Part of a small language model's weights: shifted keys, capped logits.
Each number is 500 + 40 x the weight over its row's rms, rounded and kept within 0 to 999. Layers, rows and columns count from 0. Numbers have three digits each. The size before them is the row's rms in percent of the matrix's.

# gate: layer 10 MLP gate, 704x256, rms 0.085, rows 607-624, columns 0-255
# up: layer 10 MLP up, 704x256, rms 0.0889, rows 607-624, columns 0-255
# down: layer 10 MLP down (transposed), 704x256, rms 0.0485, rows 607-624, columns 0-255
gate607 102:509511463528538516511460533510503532471523514486501476535517533477487510455446528439453480568469506489444504484512509514466493506554513464496467495492453480497468477446408543528471527607556526473486469575437508555580470471545487515441535632449483558503459501435476506540515449496514526524528504424455527547554563530511515505470510513493484507521479473528517414501501441456530521486571527502494534503535486574533480495420537434455517471516494523487542486488515535542467454466533486495478485433457513446444580508523545509429516500485474423485543517527458514453498480534437543517539560410557525564528505470430531479484463467510503496460512520541486572539468380490537576486447473552459632529529482493499535533543452527589491412481498568536483483468501469507403497466490481
up607 102:446446502530524485495465615588468447515494492430540539526561476478496573511484533433492458549507507487524507502544495560421460484490470496498500521516496492498532512509519410497484561595556539514509469515475444535545554462511495538464567458461508528480521459496512574532563437529508510550568488528494507521471574507521539526508518503547517513579464508541494494520488511544480491503570478421488476456491488507445573492429550492545514542484457483416550451516517468534449505503510477462523463396501480504490494574511453476484435557514460510421546575517431529471452530502509526441524528510436416520568530504424555496476455504531508429527491437546487512598530480550497558457436467509427530504485448484416486466540465487483505449523453499546501396499521464485481472473533512
down607 099:501545494494504558541474545498532553489506554509505422595520531455577509529462497448573529524506511461538486411466553402468533499534507478476468476462517523570521513550432547548446523483593527529511545494502530524454469534504520527501472511458518480488503497519513515497485466484502461538468521399484421511498523484468518479524489538585539476564526547444512492550528456454508557499519452399551443452497525514498487543512476491459497512557513474479511535415548486393456594501481604512540500461459482473542493496513469489423489469537515507444479553528470527472526515536486515517501509509531521648458502482406524509455490579549463487493515486498519555604453426482543522458585465509508569509494548522470483492452455527557489499507442517506506470438522461485461505502490445
gate608 105:467523469484499519489523340563536551547489482554515485553544459503548542523524458498468482528458482520436527490482466529537495465531522447480499458600562498498477457550477488518581480469529513431506459540454523495477585520540541443477514485462514450463438544503525527495439458547466442472469486482524462531486456518474545468530545523498490541481583522497477431497524507501508461484509547502543445480460481580443504531519524549485528482442472517541528485411552476510525476517436550425463517520557515546474499589472513454483545465551527534450524500495377447486543441505536507599511579494491516481479452461554464513495484473482553468548394480478513557531457478452502527462390574536493565478543556516478488520472534489510448530438477455515498519530447502530511505491448520
up608 107:509508536550473553453447388561528459476478516551554533523534537580552475519566517476511434506509453448496467527512579481545425393483591486459519458498553469462454441506483501497435428514537496475463549536513515565479612531475472479461486546552519538480562471474511506521509463524481517492571450494482491543504469501505490429532494515577478553474521499466498475518529548508530495488552492451407462541470481499531538477575482512463444494548544516485483535409540471466531480559414521483511541482533472479502524478529561440518548462485432531462536511535488448459530492549560493474490518472514563459514488474604527466500476498576574479481450516462460524448517460509458488494476504463512521447439476574528487436541547559521511521539529515483482473463445610545517517472484473
down608 103:475487517511532544478395495530526479422523422550479485491563504480569416459496497515596523502451576529502460535478485529459504475544493515466516480491480418441482474586534506422496496529513511494479483523526487506481498481489518507403460522482543498594524498495464462512504430484482512503513511524494499582474448551556469487519519410529480482588526439483470472491479549490464523488559486542494478449444474550508606524540497478536549505492451502537482541452502453462520507476568531518510432444492558476510526501494500511542592447488520450385598492457492510454503483456549510511576503498517509544452436479486563469492459540529545529451508477518581535505523480441508533490477511425521550435436568509490543485539458573514447557520439492453477543502464526498549581480535537
gate609 096:484466504367550517520514470455498450487422570474504444469520393519443385567460539544467527576491425552514526482488516491543537509434463545463480522487473472513475536498484460543472576512509535538486432471463448529403556503414523494507482539434437448534519480528420557537505499494521485506457521487523565473521469535482500535549510545524546441490500540445558466532543522478483527485504480515482557525467417529508447499543567473492557468480485420547473521520502493490552536531473520524477548483514499506512493577451519487510611495496517478503533481502561477462486449419457539486496436479496499426566533524509519489504515533463508518438493579496498521478480452526519488495547416465474495518437522480567504503481481534611479505456459474432535561456469509497446524462485504
up609 093:559525507478477546528481537420494478495515495491454529522453524449492505489499574478482483518525501502503523489525457544513488585494513523520484489531530502431518517505501495548617518531504485468473537409564482537558481529507528488529483504529517442442507458484500476495511499453564518453490529482507388587538495476565499490439536590471585556461399541503495503499505516503442477509489444498450459517557390478498486576545460572490493468545491545480526483543440547458548555504495476503605465491488465556505537489486484483512396435489462573527564516475576535525467456491559484458511495493462529460517539498469423467497539545502486498522480516446485491525540576474476500470508534491443551517506499560494535485532472403432568521575486511442390508486557441498436523483468521
down609 087:553436486473471513430481455550484628485546468424554402431526536567484534446501437534511481487565566477486521516483568483465530487498550580562434457502483497510493493524471509554495488414523507506524537487611515492479533453541579499549498502559507452485560482497484469525512484429504520506522536504464546508490498582462509449537471539519441439523546569552473489460500464556470569510436550518489477557522506495520464475509462468463502514549534508498505461509472493439548456426577556504474476436470541525428429468521555565500538565498568522467479439517455513507478505558497450466500466433529523508462472509463504495523450544557552527467543506457522469483498471571487459530488519539553538469485532466453462529453578516447477520512448489537512525558481463466510502592497469
gate610 096:560460493499533560481485488532500538528488501478460478535448594447572501492544496528490463425484453545535462505537516490550573542473446464538491552455457496590489502493396528468439534536591484498461450551528504550477521471497495406518522568556448541522541486547518502446453495471526512521545524478465461495501495505472530535511560522537505517437521499438586479534460537516494553531456507436484453465484551409507489506510442487569482500524466518504542491458463552571519472532543504469515521478545477574536495501487444482574411549532432449499499505489433537519457447502491517541471496512501459540488554445505430500447513430551408442468522483543546559493519442530478482425444564582502478459472494473524544473496482473494501499409519585520494505562505554481506498538569505
up610 102:500494461483492513482537494528574552460508421524477462506542465584487536491535530534533533468536551521458502515534509491451500560477410494367507526487525470556507503508526473501564528511536461499485556562447529554459545515526487401484535544448487465457577515441457524437450475544550549507453510543534457536503510448431537546584520491511438491531527533453491433491507556439532446556431471537449512500473537524527436497534490501496493522576498490522494518493507484471546562485479468480548562515527545459479475532445528519528467500604459519495480514499476522501524490570496472565528523521445514538511484543499497504471528544601452580478473462485495548528547485539595429578559545465583533481543443538443450503499540538442477565533495522523476549534568496476462446487505508
down610 104:546506476444498467515481575538496489499437468537485431443426584498495505458482504562486514477556474476509506494487490486572557498500417519428522528481492544502563498474507620429419495429521518517485533501596460522486515448453481499570456390477532551497516496432524485470451491488479479566466503530452473485466517494438558434401536505476550458486507551461460481446477511530446533446558558534479474525524576487534401466546498547512492512545440478542488497540496534504464474524496518467453527487478492439531484582491476474511507495493454498509440554518442488459507452519492529537480458492466528561516489461536536535468480608454491463540505512491532481475570579518479451473506417503424510525519514500458584487443421573515538479538473524492486432494479447513503516452509475
gate611 105:495508542487519471506507561547552440482414497467490446487522472536509551496433500448540535518519552474484487479538554568583419498534505515493462485494420516478465415504486464578542538558543447535479522457523501489525513605445519516522541566539514467548489520561441459460541443489504506571487519520413589530471444572484480531517551414458530553477511536440526418493544485568549495556473487473538466470522498479474502466440446410494538540478486481491485446430540514529483499557531493444561505474404505548451512530485511468537500548548471512529472442474507514525462443518556487468492483436498460487465543536434518447523519545494493520519506471484436529532462483470489497498422470545494434484605545442551460553462480521466466486497465463525518540475539448444461474503470532
up611 108:506499452513475523463425477485453495501554553499558510580469508454564463460556496502499475508507465532547478469518511493462571499395473496555490514564446547502455502468521507532621481523502502579494551571599509477571544597482576432509518526448495577556440562582520498500502531516505493458461539480524430522517475420510521481497481492459504537507462498559506522498463530481474539498558511541462455511468499487478503478512518561557557484500521543450443451469508610526557534491493477508548511466510485497475529519500421510499484517485351444408500469413518596503548477531519450538516476471463545542487542519461514472453435512518531576475481477484511462523487542512469490518479500545456498431539571471543478538545528478518496468553464466521548471502513485456491532507501458
down611 105:540584502506467523487377481481457505541501482502489433525489444577516427522445541478521529492542444545522532559531566436476500529513457507472563483505522531538464563499543552519581451394531476496513522463460545506480551527473451460530481480517471546545494490491539514568501510536575489442456483457450515480493472497463540449484501566519505512570516522591458448502481548557411531469508491507453553549521483494534557535544421498554552489556511548531466549489521614587566540433454518507465503531519476497513525470571556472499532534482583463482466552508506532506490504517481431515487514524503485533517553493542454572456455565507513500519482509478528519507523445521457581498527526467470480491481492465477540446524543538514523494482461524578540580435503542470449577560493509
gate612 098:490526458565552494421485497451463447532534534480453578491410560499461447475531585539474470517528483505494484515527469468521565498551499415557399538440534532496507489489540501487548463501523503500519547485504536520570581535401447486521469515501500517546542482495491544540517488538549548447544499512485460523549470563529423510534470534463559537422483538449474468504519488462466449492492512466425562577525566590599525448494575527568436587461513518519471458504481514514538482479473452461556425515495506549473464502480413476488505499445487448521491526535405541561479510522486488531506569505394515543480514535450468485502559501501534431509443524435427527513453494452459484496499470509469542505500531601508516477538512487517520518486512480530495440547494478500522507502525489
up612 081:509594524465550525492504469462481419501444555485457461459451527453461466535455465519452466457498499525441492489507524481403518490514535508509513427520460446485463474544500504499455557441415494469506459562543503471529518526514467495579455475509559432456554524513436499507468475474403528493436544436473501524571481501470458537497483482490482477480456490512493443478551416513563529594492547497477498526474501508482623462469489474585507497522476507521445471542483439468535563492549540474495502468480552491484480493525475556509510515430531491460484536441474488446426480447516557493455515534511377446487459514512487491496486459484435473493475421581486533488530573523500520567457467487478512486482460534482481475508413519466553540464546507546480414493541582506551492600526473
down612 094:480451565417473509497538562529462532514541432530508465540567518502551529555483467483567493489418454511525525498511586550569456537485535526489461474475530533495585532526477508518508513550516485485533499447553506490459493467537536463492533514453493506417474455558489532496490524519529430550479468498464579423428528513489518469442524468547538467478515515519458517507556523510479527482554520512540461472480444435494493555448533517449534477457450503422547521514503512507530485463509426542405502484540510497575533471500518424580550384566517604486520448485530486495545515487534539451533502529571493484520482489561525425561432518474530529505555510456499561524514502536481418524515510476452473541542517467462561556505548517496449503533484432488472485413495570497452432565462541
gate613 099:547583546422525532448498489487499505422542468452577470424508584450492455505429520534478437478506468475554468472483451504457481487544467489530545509541504460506536484547558540538420509505469494572469518485491513493440477481464439513558486495495483533488521552432467517559435509488495469460475493493597423459511480479459534509546472562504496454495520473524512478565555484496554520497446464461457504565458444501505499457495501488542510442492499457535425473462519536511466541516540437506482448464494558546535453497538431394456500488492526577506474538434576534451505495467526479519470559525472554355469535560386536508449519552523450531486506500463458518470505447473515509474484531553504432476503446530484490436534477452470455514513454443559447519544500547494486508476446527
up613 100:504536497509534483488493539549521436566498520503508488513500524390503501459450389501507478482579478513582433493445453506513506469565505459479477498471507491414517534536528553544505388535564495443494390397542476444389541544458549506507499491487507437476426453489520506482454499517490436435520461535555447500503433429494452507441499600451499513496547495471481544479471420498555492519501512444416487527532539530589567474524509501483504512468515584461478570519515497453473577452491513490485496486443506501518496505489427500477413527532549503552512515514526520478438521406420507496465514523523472506457496465497445527560502511478456514512449466538499489485495432490545535480512462527513462489521479491531481476480555500532490492527554502538523551595494492506518516461503558
down613 096:482535429496472455569495536487570505516513468506498537461493509443484546519538508477477518511405470592560444537437508504529517573506502429542501525516441528460500479469584532523478501495454546460525515517461520442457620432494522491569395514506420491425465497441474516446453504461485455471473462535541532498472487549488463405554529540463431554499512433535511503485527514515518519479548503550537528514524505531462487536430484396547446502525565490498545481570537481470515505531452453520459516516465587519545408505525514541510462466484500531521521499413446468481462591502544502541562539525600480469503537514483546559519508456491449503506506441521476474511502443502533564506497467573469516421521542482553514472584479526463492477499534516455477450452511491496532524510512522
gate614 099:434531533446493506453460504507457446556551529573538547461471520493495490535452446493492548455519463501538482488563456497536546472469478467517491538595455450508487535596449539536570534511527518510493514463479438486441482470496512490564580478468548485523471444521488571463481431515512525413490525555493518511457471483486588491465490515508450520492532542469545539513477410512453436545564485496439487522567505466428518528573531482466455533475501469482415423547487507493517554496591564539574547509471509462464563498499494445509496480500488457512516513520544485462522501450469455543511486511522506461578485481547543446493465500519511502489526553471547461553559449489386477430479532476548557526486559417378489477460509397528500493513488533556503471537502508500557503499508514
up614 099:537476506477534509520536529496522594508540596516511512465514457480453473480484532510461538586411508501564548472416499486500452523495470536426477489471504491452576501489536529492500486457520386528502560470500541474487579503505510494429557453476421486503499558493533442498518502395423499507497508491498518453576549459530503521462528508528493557483521528495459435508504477498537520533467538490518486437529523501464513523498469514518475540478461489490448530493584433482479523490459503485471474514457516519571402542469567537536592541466471560459578454566458484476446427487506448487512483566519509411515536492453478482509531444541515499515476539544462472515489549488414476471485516509444525524493584490524520426529532542459522499451513565445543407481520582470557428452452483
down614 101:455459467561521561506543552479474523440462454549459496608506519527434425497535496485467509493529468552446404481502529509478484485502503518512456460426571521489481472576475469572522562526551454533541490437481467504441493604464510490449486551512418466466445517494485463543507461435522496492456502524451470488533488474543452451531504532534511451486551458496431545548512506453461421495530528467435501465462428435428508463492488522525475482429505508508544566518447505575442492527436523520490564489454471501518477558460511530595471562510522447523502515537488582515493507501495426501526511517506456482525459479473462440550429552519468473468486574490444504534455548507473505519481578542477458464464489472533493481574475446519515503529476524519576529441526502502503467528545621
gate615 100:554537547473538529485574554539548493544476535569562435507508558495480506573468519474460468532583471502531502517474503403554421469509500572467469563479493525605524514475473524493466512478518451518494581529479526497417494544504438489564541511488512499533489454502493503550455498542509476428461464500563500465454425504528430553513426479578469535416456493503457428484514485450491456482496492510477494598472514532518487501508492443485479500562506510513523537426458471419502507476509524527571496539409496471477575531496536522546525467513492436502511484533519461543491478532553467548517476454488527464523521457525457492531463498458535459471542354515495479536477466489454431528480502506500458522481562507538593474483499485504489502444453500503531468549457373497511482569514548
up615 095:536559470447492473528555520532479498501526488471473504489584495493490479470464498565412541517531495450537471500514505557510560439506536446576463452497527468503509458538519559557498481532495558502497483530543485457490540469442505502520477529461515501509451492446487615511515471488531489409564545510505460544519489534458502461489503513533491546521508546528515498439468428513546581502472584429586504547526512549430558547405479452483427481433525500551477515524536503431459486512483516494476556491494487467549476529518565534537635522522468518521482472493530475579454504471460445490550527535546547542491466395477412493520556410470563545520531466406522556491497559535443427510481531493515484467563479504462506515516504469488501576515545453492517491464458522509425488473537495
down615 101:489478604486452497525438476476445486544479512505498423539506584488569496517528457501398538558415474465487478563532518540483513509493659454511514571538499504523501460544535584478457472538473539514538539494481505469488453545531428491526531513527487487417512571476531536502478510524475526464445505471540443537502482471489581487447550426467525485466557530473532496477512519507493468498520484533530447529535492480493482541475523508449552508461503435548522600481491561513486479598536486515432444489561521502483419464547529503567484481435478494451491499478486524470421486480540419438482465568519461566574511556562521437504477514482495464454490515473546467572490472538511490509488494450525540544489424496446489455515490418482448482515486479433455487497481571490504558517497482
gate616 100:524524488532450486521497595483551474520478460550564505466534469508484438528526493478515484522462523435538480509614406479493455456535566442483509506525507441472508585558552549500462540450531518509474469509566553548509491502510485489495457518430500443520457524437539586461564555562491520495516521450459497523509481491514485507525468497582495557496412463562462498551468522475517473581532516469476551497430515569490491460461422517445549465510506531571488493531557447569511444560546465468535547535364560526558475525494549526552516490518586489495488462493499526516516475511556544497525418456516477464485436563504497448502526503543486575536474525511488448446494503453509507506532509489500412528526571457506506551519491487536467435473542481514461492506515419459562548492529528
up616 099:491538444533523503483453526593484587531593470444485453455490509515406445509511493543521534470532531490554500561419540500521500522536563447514536531424511451419486469461566511486521552509482495448452506485520419452481465496439523517477467492435502422467457431525540459482516488540514539506544476434478563494499583539486549445532518424575553538548489504471540506534523483493474456487503477440524484517522497451562554491540513539484490450441471508503473473506520571490445514496527531461486625508544511513516465488545488516479563455562560426518481505539422483521541526519538510537494532521537524471563516431460484493562530554535530484534520538509476508597488449475537513414510459432516555491517472503521438518497566522526420493525557483525518466585492461517558480480491535
down616 104:506558479528521451465504517502516520505505512511452506469553517498494446462525441445491530456470507509483457532510502518530518528523451550433482518555471481526522467500482530445472498464527580534531488476494551545426516442572486437502510494491468499475535547513456588477536529506556529572499511504470490480470414489460443476535484526447526429522475492506489489507517520487563580533510530536537432496513549563510505442530467496556486466530502463485506432461413443562502479480495537432478479531487536559473540469497540602594547553487450467426513481390492504490515513618455550502546474458428521449439473499474532547644484593551526567504486449514545464444496481555508454495493503469484528424470578462509486536514483516516461481505493463501493584452498514456499434450460471
gate617 103:557552519428513443527523552519522529516451517530548526532506471479481502537523496565512521526474444491441446463500528525473482495427492466462478498533483495466508476562463533571491543502532431537457514502426536526436531511565498520527633485529458489520507540502448513496523520497440463425529474449530553454448553441519477529570469555518533496498492489523504527479481474520584478527488511463529493472598500498522478539530487457468513460530556486493442440443492528511526512502508542531538428471528486527484444478407465506475405462498468570498532485448463508482502478509531498393453451522429491410551476527546402563544453476497458470447452514476579543495492566535551541458453531471518522500517545516500480588442554501454510544567563586510456541496489556516550450543513505
up617 105:475488556416479451525541527447476403574501532510532456488472484539497479516505531445586486510518398547483492452490557536515477472474482459412541525477483499583465528493534482496549510383445528480521498524486467525483473520493503487508519529519496530459519423521444522485558458511483430553536538476483516469510469460427477495463515475508542513411486525461479496550550504472500525469573521603438457571582470467543494513511493438463470462524517444489526469453519546452483601498499468501525504533498499478466477532457522490529500432423547509436420565478486465527471450534501539490512522479425495517480463529472503579489505528493585491470428559508461516462534502544435476519440522499574424474477489500473508457457514472492465501526537481545479525460431465525463474569624464
down617 106:456515528503512507537548524542521489521429463394547487499471429520468470534606497577554464522553482451511528537530569508433457450520497479506402519450529557498458470466525479479472505523481576453503530504512484495535549553529540513511490507447550493501498498413495549396458462530458485482456512401536497463515507516520528523453509513536536513515496542486516486479489556525473508479555439517508523516474532417380542450572463581531475463464528447436494432449493525456502460476498501504575515472534514560488474487557474416530487538490573510481533497453368485458544482481548503525473468483483516479452450489493516512544428561552557463492438505521475532461522512497498504522463539423489518475542456553513537469503489435502486525422480517555509574484530495545449496461483435
gate618 101:568495440496451511549515567511474533512516512458495532503523514518480403510461487583477480483373529546471546518473507450535438575547514503448501488442533500487528491556496531507489515497416480449542564506511506460439538483409530461498465483493440506481484507526491461481538537514439523449523479518430480462512490537550469443575537529565539476539471545450540487558507439580537516605449466440498524474505438477551495483545427560373503520547478473522483493481516472489489475491492524412524471486498500464525485463470504498515565522443439475535500515552531466462481527557421516536452555465504518508516514571490521471482473462402482417491436465474459480476493450540495526574456515475541490559532482475484511577511457574558486532547492467466436431503437538491493487496514483
up618 101:455543488434511512490508464485513539486522505482567480481500446524446533504459482415579484521504517583504540544532524539446524544523470489519464488479526457495560515512493477439485436496455456528449537526471521521550446405441561563517510486490496466529444555547444528412506503443421572516554452585541442515448589512504547486484558444450495508483459557486548527514524520483523555596441513471551452482479472496503500479501489468446565529545488483458444473488473544513481497508520485504523516463481540485521448519453467469481463544479558526496473505494483475492525496477527521515501466486485481445419492543586529458460416442519482467562515598549491478508574468582485475421416489573410507480538527551503491495528440548491489536534479562510464482545510471527427522405524484
down618 101:526507441524511453525491560527555454484543458528444410593497536504538485522567536487442485452525573486494522528568428532513540595464503475519512514465486448525484504481484514528468577488491504527604510496580527534515440466528555523459521562498520498436475447498511487514490580486470427576573460556542469545475437504503502445544541533491473536490450506500510502561414532507559551506539473462582501498409528473550522535472507508458551497495490516457477510536537476500519480441436454476506538513471560477465491422506517408501445398485509456485542533588468486543544470502545508484531473490534553517491431491487544525540499465472536475572501495518493526509497487509440534480514494441524550506520513430510519482449601421549511495468476484505511400524486529470477441468561525
gate619 108:440487514533477495547493486561457540541434529469550500481501468441461576532425480447484484498489519424469528459460482492539545487428517454462464543562565540531499458505473495484500503473582549527480415466428519539432568590533472565579545480485487525496504519469511465541460531554460374558475485526527509525523473463439485448533580525531434484411486486466501455532506504534457476504486516534587488436520537493495556532495479513436538522478482489513511516535449522537426524521504547555476418512482527497518445505452491487473439482454493537467505496512458467527485493501450439431440478546448499579500476538530560563485533500523544560464450502498495478477460464546501558542512561569480469447463544466569481515549497452521493499540605507463416474493485464523557484510472512
up619 103:513531463458454530462436493545448586475435510504545465516468462525523474490514502521502514520511396453557499508441432514559525528458550478535471485477579549465488487496460468455520487530504440557541484461441486536503443497514447548516452493631587538390459502531557549519503401488553455493491476540467484401507571533510507485425534542507509508507515455558542473507466467438489540526408525520495519508500475545522489524523511455551609468507525522476529479489431435474488481555492546539503431519495480532570523447469516487452449606493498467484509514519467469483548499465456525465425553493548461464548487539478490508547438402473454517482508569484544526430501536539496505545501533450503484484554456476442450499470478458471496532503541529544478480532506466472536528465495509
down619 105:529502568470517475432432546529477492552528507455428517428495512493498497483491559505456468467478496513515553539472528515501516501501497541471483528496437517454467437507553477448560462556455448510483547518506493581500487525477534455486479477454539443532438489542616608507462481459529485458464538566500495484497520530526491504498483522471485481484530487540563512455453435493457533463533555508518466515442400517432501492512499509538509492559488512503487509459455435477519569562521471503503469455460545511462501464515506446520456595518512535470445470533412486501570488574522441543476494543431484448457533500546438477525466514411435479569507473521443531449542519523506445524522467496508431559562541563429490474508468534537428465557468585527597478525501504452595478556519523
gate620 094:529488485524512492459495464470508534554536507470419474480479506519437522545518462548465517476507478529383448514512522482516459475517487444464446464558494574503540533466401477556530618429547459517504559577549525553444532526439498533524490508516467532486486525448425488553517522476531334480509415470483449489483513496494573533474451480544574488515479447484560493475495535528525536504544491525493493529442550500535551533516502510506453520459461496475503494544520469530519498516518525495488441541515461457504442485472516463485443517467392518432534440419486575553517494564466527526461473428467476508495484470541495423486529520450442502615497512458556486483502430522542474494519556501485526406553476471535542484545532530467476492475456514440477544534520556497493512512535518
up620 091:498534461531478579372536514490468493559488444571504518475440486482513455522507455595516446436506530529515614467489514380500533527484502435542503451480471496460498455546524494470539460597495494534453494492562517508486535546520473501495464514520567522532474556570544485561512458558469534500472466545503438510484452474502412493420518539521554543497489549523434511529590509495506447505540496562528482480479425473495489463528502462505495482584490501460480519459517499507437484504475483487511448455497532454542507486537495520515536586582497487494565543527547551485421489461470527495483550480449487569502442499477480460499552460545553496482509520497440575504422527452572532461575486438501578461525529524524533505457463446552477442485579520462509525459485513483495510513564520
down620 092:472556463459497448501509476530492456472511533506499533512526460481530450516513501533478469587453497481532552506501496545463464522521485498479569508563576498553499458477471488533504482539591447529474547545494463473481541493626490474536489538457454548495477516494489566497477474528440547483505448556517569434459542356498426480525480452554475474454546487520588509521565510537475555511550529533566545521556456578530455467539493559561592453482567549523431501541501470491489538481479511462504570496532459456497461488536426500461494423517533484525483455478474542529440525481488530508482546529522514555500471447503486508478482499559465574512457478535418551489534507545417538505446510486475415535496502523459506442560496524502510501535557535491437446471420516417526502503524554
gate621 103:522558490479490551493525533475569463541448471488487566472439533450488514519508586456471459520502506559504424518525539520561505527478521502487394536524503531511539463512497460494501513455526546523522508525422487491547492561476486487467466505503490482418477468435532493568511505468503526519500514420521536558531462407524563519532457442522506481457479441508499541528513576502536489568445513423511516401494551511569396519520536436477433539525530479559467543494463551419504548461487493517490531476580443477485453468516523459526422526491528517502506530511554505488548519505456534480529497515476496471498556464474453489527510542493435438499570486467450532543578480485483459399462508511460496444542443443484581564463507466533456437524561443454528536522521468502454603476568488
up621 103:482518563514454524533479587499512430502454511586450551472450472509510449482478506546497558486471445424478473475498537542487445467500494496429490514443449529541478544526525577462562456503444492535433520552542533459519434496449500516480559475482573538515408550496499496502507476458475575481450511513470462512530568552521466505525494504514560526490502490487502562483465496488595498523461484581471514493536480463526539480590500500553562549523566554460484451494491496568525503483531514572438391500457439512530533465478515502472563444452510498479563537527491421506416512473585517478535522504549570457453428527487451527582457451474514559484430536462547499486496504557501501523516520544522485526526486540510496476485473444503557571468552543524537506489455492391511471536465466
down621 105:534477536521482473501485473515416466497581508442475523493539450495471498522528466531541445472474532418485479550474504514550501518476454520516464540468563431505503538520440537496440590511518477475477565519549556579438485546479506515544541487500540560464576582533552564471465457493470527513509503555534466515474501510517521491469495564535501457504521550568431561526523549495572557519540478545434515550506555498447532491449469508463519504494505569396478470427561473465518481424508401538490499542499513456424546509512536528530477466561440405476517510521417496490449505531485490529480444502521474520526463471538489525494456514507473539502486500549493479477441515559547517507465389528503532555473509488512534591568493530472499481552521604524463422476475573505468466543458540
gate622 090:524530496462541506478498515490469517408568505404441472486561516509500542462450483484555576506512532494501510499449520535460477471471483605538518505512558524509436477481475572508556565567495497493514523545482462527453471519480489447472540478558462490509453502517440511526489584497618512503476474461583533513471526509474542505524572521518553574571595484471506517450599525496521524491550569488558479522448500466536491553431465482427489466520424503512517502500461479472529503516473479537507577535517564559490446537474494522442527448499558547492499429463528536535453469555444512447465502514495523450560552498576565525489471534558516517437402580503498487515506474565510452536398495509451515489464494499516475562473480509591556518484483494466462482484529445489475484497523461
up622 086:426511463472496568495573493437481521494546521513537511480520519518484482473421427514565451528510487411499555501499461531447474537462461515501522511481473444541517534449460513467446472501567461523519485359479536458517518456526532464515493461489479539523536516533455473464512531488512365431490459492516516400478520557481505465502617466498525531516547486520414449441510521531534553510467488522586416479433572512415501525528489477497561530484555422552464525525513479448509511479440575486458509499533503552498561534514487523497499404547500504538418526458490517473544472440514503459475513474456452508526481448517539544470510518565487522456543481572533478498540455477511492532529521525528491525478487516469501577495413460518438448475457432512541484449539518480521504546468454
down622 089:429508518604559440470416465424484476524544496490497480452435537522471545492467555504400524505556477553490537480537447518434563510467473483474459463522533472480446457478512453506476475442468504464482462424507492569559495454527420500424516446475595507510550467476547533434528419480512522485477548458464469485505489508585477555528465528466494509437520470499452481557474367489481542455506413450437483517548450516491480472505568469529481511474441465505451475514536526512501538475571496483532478486485438530460415540457508497476444511509463507581491533525492458488437480534562538513472486519480513484597524498470448551482578520475484462516476496477447530525498549470530545484507491522509542468526469493437455468435532498584488535526566555509494472512434469536522493457530520
gate623 107:511448520473475545505498515508497571489521456503518514512502448517458469492398465475415486529509529466459481564455448510569514468567448535569496491442516563488484512586498559539450564545548522507492441602535602562504436491534463490438557516459515530503507523498519482501457444492514522498529483525538458462531451549487527568507491556461523559507569502455503538522440437526498502481548534532454429544409511498432491565531474485456493542532451519507525536499467505528516521499445418450472480498452497596468488521441527598472553537502472476503489429490439490504540504446457365559514509509453456497590447484464491528463555497432536547479488484506479440499501519476470497520469473535486577502482569484462540509528545439507501564541473522523471506525494532509552491446473501
up623 106:499574515481463514540478438542578453515495452467425501451534525432554511491483530559506571540487466520587480512552485495449517469451438515442547488530546493538477462453471545525476516481497493525487524436494421450521518528511486521586507519505557496539495552485557490522519576521496459493489535504498582522435517535442559483535503499483443475499509479573532432453457441520521491470456478472552498483499515533554487467435561448529517512459513473545466496455528482499434474530538540501468548522449504568476516534454520450500399461515478470419481541584550458548504464505498542478540523479509601554488555503527424491538467504519512494457476538548558543637522560483533468516454479441559505443561491477515442517427448527479554484501474388482450481472462519488481471528518503
down623 098:510569533494502424497488421539467511481427429512502563491522504464487548451468522541500503538507419503543514520519520563452533556425540514482481509516564566543533479512484477533522506579466487536481508499498511511525544464545485493482538501497488569516524561519577484484505525457484506521430605439516549513518513533488557561512464485371487459478600446477457468545511516457544475437471513501538520492501500499486496418507491482512564519496515473504489464526460511482513455562484514422471476517505507492503565505477554515550527416501509508460497533556483456558543473427494491409471483476460561526450569523521394541558499560465496499501494453500521508552504473492563457487482411464578601498563489488448483534469518582536577482481501454507501477578585480482501503507535578
gate624 096:512455444494475536515541413490568478436456519510533571530469477467497437449511507549489433493522420527572481473504561526485499527475461540444488492403505505403502515394486470504436442459515476501558474514491524516459503451509425506512481519507495454499523509490588456486542546467585512449515440537518512527497563451521543444499531510456506489520460525537531459512452486570526600469518476422439553495485493413510480550549509486490455467549508509554490512500516554440549460531469476458430458479458455539576563505524496485436577489465514517510541472429476519475473516472452537571516482504550563584521492553510485574492515505514515531484453464553479502498445538484472459530479519458498490589497456574549485459414597537475492521505518494412516526491496503515464512518510476
up624 093:563557529530519493493473517520496477572469502495563499541543605485494480493521544588501482509472515443532463525482545515539504540535489393455504517475502487523496533510471447547446509600488519529523418478513539468493527436532440541530527576441515420460488434503565516482544511454532539518425427410520503494494450458494424483525473472520410582538451499514488521547495535553461490437515503589538472411524524454538488476461456469432542489485530543489527564483473571514449459503536463507457441456614416541546524462545544497464461450587559530495540568536502522507461494445524493477480515494492534523561509535492494505509503488488526529468513502463491488474501527437555454484432522566434464570472538479511501430508503542480464485527449480528508518513464520477500454494473538
down624 090:518508490411473579567515508470411539471495428435503535458571511469454542411514453543509520477535543509497551515458515542411463521537482525501541541546523595504460494533494427478490489491507464497521561487473470513476482469597427506545530525502475490583453529501541456489523509451533482475470531488440516426506468439484492518478493507512455502573547387478495477505509455506570540521476524493506457499546478561483479569500430447560392512466526516550516436413505508478563458521511473459482430484475486545582524507497554493475522536435454511524476472472541487533477501518471529474463460463568541475432537481504540510553505460504560522521547454476441419454539458455555441530429422523487481479504453511562559455447496504520514477482481475508542479471481570511510517461535509